Each number is 50 + 10 x the weight over its row's rms, rounded and kept within 0 to 99. Layers, rows and columns count from 0. The size before them is the row's rms in percent of the matrix's.

# layer 7 attention output (transposed), 448x448, rms 0.0314, rows 3-5,67-69,131-133,195-197,259-261,323-325,387-388, columns 64-127
101:53 43 58 47 37 38 60 62 45 55 53 57 38 53 43 44 44 52 42 36 42 48 47 39 40 39 55 57 51 68 50 47 36 62 51 47 53 58 41 56 49 54 41 47 56 70 46 61 58 32 42 46 55 41 63 48 56 51 59 50 61 45 42 55
095:42 44 39 48 49 51 55 50 55 45 58 57 56 33 45 33 49 62 58 45 54 48 48 64 59 63 59 40 57 46 49 55 53 56 52 63 44 49 56 62 48 41 41 58 51 38 47 50 51 46 71 56 17 66 43 60 39 26 63 46 60 44 50 43
106:47 47 62 50 65 61 42 54 54 66 64 42 57 40 53 53 53 35 68 48 39 49 68 47 54 56 43 59 49 42 49 66 53 47 45 36 56 30 61 47 58 21 50 62 61 37 59 59 43 36 39 36 66 36 57 33 49 49 57 47 44 47 72 40
096:61 67 39 73 58 59 52 36 58 37 46 63 45 45 35 47 50 43 48 39 36 40 58 57 67 48 26 53 52 51 54 56 62 60 49 56 56 41 39 56 54 51 62 51 43 51 32 66 38 40 58 57 43 68 46 39 51 45 49 49 68 67 55 52
110:40 59 61 58 36 44 61 58 53 40 60 61 50 38 62 46 43 57 42 59 63 40 44 57 69 56 72 65 39 64 58 63 89 35 52 50 51 58 47 54 52 55 39 61 46 61 60 66 52 50 60 61 45 40 58 63 47 55 53 41 45 54 31 50
096:70 54 74 56 47 43 69 37 52 54 47 48 36 41 66 46 58 59 52 32 29 55 49 40 47 51 68 16 58 47 38 44 67 49 58 41 46 61 45 47 45 38 54 49 60 48 36 37 44 38 49 46 39 49 43 57 55 44 55 53 58 41 32 54
105:42 57 39 48 48 61 77 59 59 41 64 52 42 37 49 68 43 62 52 55 42 48 40 53 54 55 55 48 43 55 51 48 47 49 39 41 59 52 42 47 32 73 30 43 54 46 61 48 60 55 53 53 56 52 61 50 43 56 56 63 43 51 34 43
111:56 49 57 53 46 60 61 49 47 42 54 38 46 50 40 43 44 45 48 50 50 51 66 48 38 34 56 62 57 58 38 60 48 63 58 54 45 42 49 69 72 45 63 60 47 61 37 60 45 43 53 50 47 31 44 59 48 37 42 46 54 54 52 55
106:57 60 42 52 50 68 46 46 56 63 82 21 50 51 41 55 50 49 37 62 64 50 56 36 47 46 39 55 48 56 57 47 58 54 51 56 47 60 50 67 53 40 60 56 73 62 64 36 56 67 52 56 42 43 46 32 49 53 52 51 44 58 55 56
103:35 56 40 35 52 45 45 55 44 51 53 63 47 53 50 67 46 43 50 58 35 47 60 51 50 59 57 48 48 56 40 47 52 63 45 38 55 66 43 46 61 35 50 53 64 49 52 61 47 50 55 62 56 51 65 58 72 54 44 51 49 55 37 46
101:41 43 51 44 50 40 54 43 46 57 47 41 61 45 47 51 56 54 42 29 66 73 49 44 37 44 50 44 73 40 43 51 58 46 47 64 46 67 41 56 54 44 52 63 67 48 51 57 41 46 40 50 31 57 37 61 48 59 55 50 52 30 49 62
104:41 40 55 42 52 50 58 47 52 59 73 39 61 47 50 34 42 52 43 40 50 59 45 38 44 33 62 60 37 63 53 47 54 53 52 36 59 64 68 41 64 28 58 43 54 35 50 34 40 48 44 44 62 29 59 45 64 54 70 32 62 50 49 58
102:51 59 56 50 52 50 77 50 48 59 59 65 52 51 43 58 69 60 32 54 35 40 58 48 56 46 49 46 70 62 39 53 52 46 51 48 54 55 47 52 34 50 45 47 41 65 75 52 59 49 34 57 41 51 72 48 51 50 50 53 46 43 63 70
101:47 50 52 41 39 63 45 50 48 56 58 39 59 49 58 44 42 36 45 37 53 55 42 64 48 56 55 41 29 58 50 49 39 68 60 75 48 28 73 58 59 38 59 49 69 44 57 51 36 51 59 43 36 51 44 61 28 36 54 34 58 56 56 36
114:63 41 43 35 56 59 31 52 47 52 61 38 48 46 43 62 46 47 56 40 53 43 60 50 41 46 46 38 41 55 34 43 47 47 47 52 54 33 57 56 56 36 60 57 65 59 53 55 51 53 59 42 52 46 57 41 43 47 49 47 37 50 62 39
089:51 59 46 51 63 63 51 43 53 55 46 48 58 47 48 69 60 58 47 61 59 50 60 50 67 56 38 59 59 29 48 51 60 78 39 44 55 29 68 47 68 53 55 60 60 60 27 53 52 42 58 53 44 52 46 41 32 56 43 43 56 51 62 38
096:43 42 60 54 35 61 56 40 44 33 44 32 46 37 56 42 49 37 52 08 53 60 54 59 50 44 56 55 28 62 51 70 48 37 67 59 62 52 49 59 51 47 54 48 57 53 54 49 57 45 63 67 32 41 49 47 44 52 49 52 53 46 51 45
092:65 36 59 50 54 39 70 51 49 43 52 62 58 44 63 57 52 55 54 21 70 40 40 26 44 49 49 44 45 48 58 40 69 41 48 34 52 52 41 47 54 35 47 45 50 59 34 37 52 59 49 30 48 61 56 43 62 35 52 55 57 40 45 52
108:40 55 47 46 60 49 43 46 63 60 63 56 55 52 50 58 44 44 44 62 59 43 50 55 47 45 46 70 38 43 52 54 43 40 50 49 59 58 54 45 57 52 46 41 48 64 27 50 60 56 41 55 60 61 67 58 38 56 52 65 53 65 26 29
081:53 47 55 57 42 52 65 51 42 41 57 33 53 44 60 57 67 37 55 38 50 64 54 51 31 42 54 43 59 64 50 67 57 49 43 54 60 57 39 42 50 55 50 54 59 42 51 60 59 34 72 44 27 47 66 53 37 41 43 52 51 51 47 56
# layer 7 attention value, 64x448, rms 0.032, rows 4-5, columns 64-127
098:39 50 33 52 38 44 48 56 48 56 38 56 50 52 50 59 39 35 54 49 39 68 53 51 55 31 44 51 48 35 49 46 58 38 48 29 40 66 31 30 44 46 48 39 35 41 60 37 56 44 45 51 50 40 59 53 67 54 45 57 48 40 52 63
098:36 55 45 50 35 33 51 42 38 50 21 46 39 53 68 46 47 35 41 56 52 49 40 59 56 41 51 34 62 42 38 67 33 55 39 51 51 61 53 44 50 50 42 53 42 50 61 41 54 34 58 39 54 59 55 60 50 54 58 50 47 65 50 55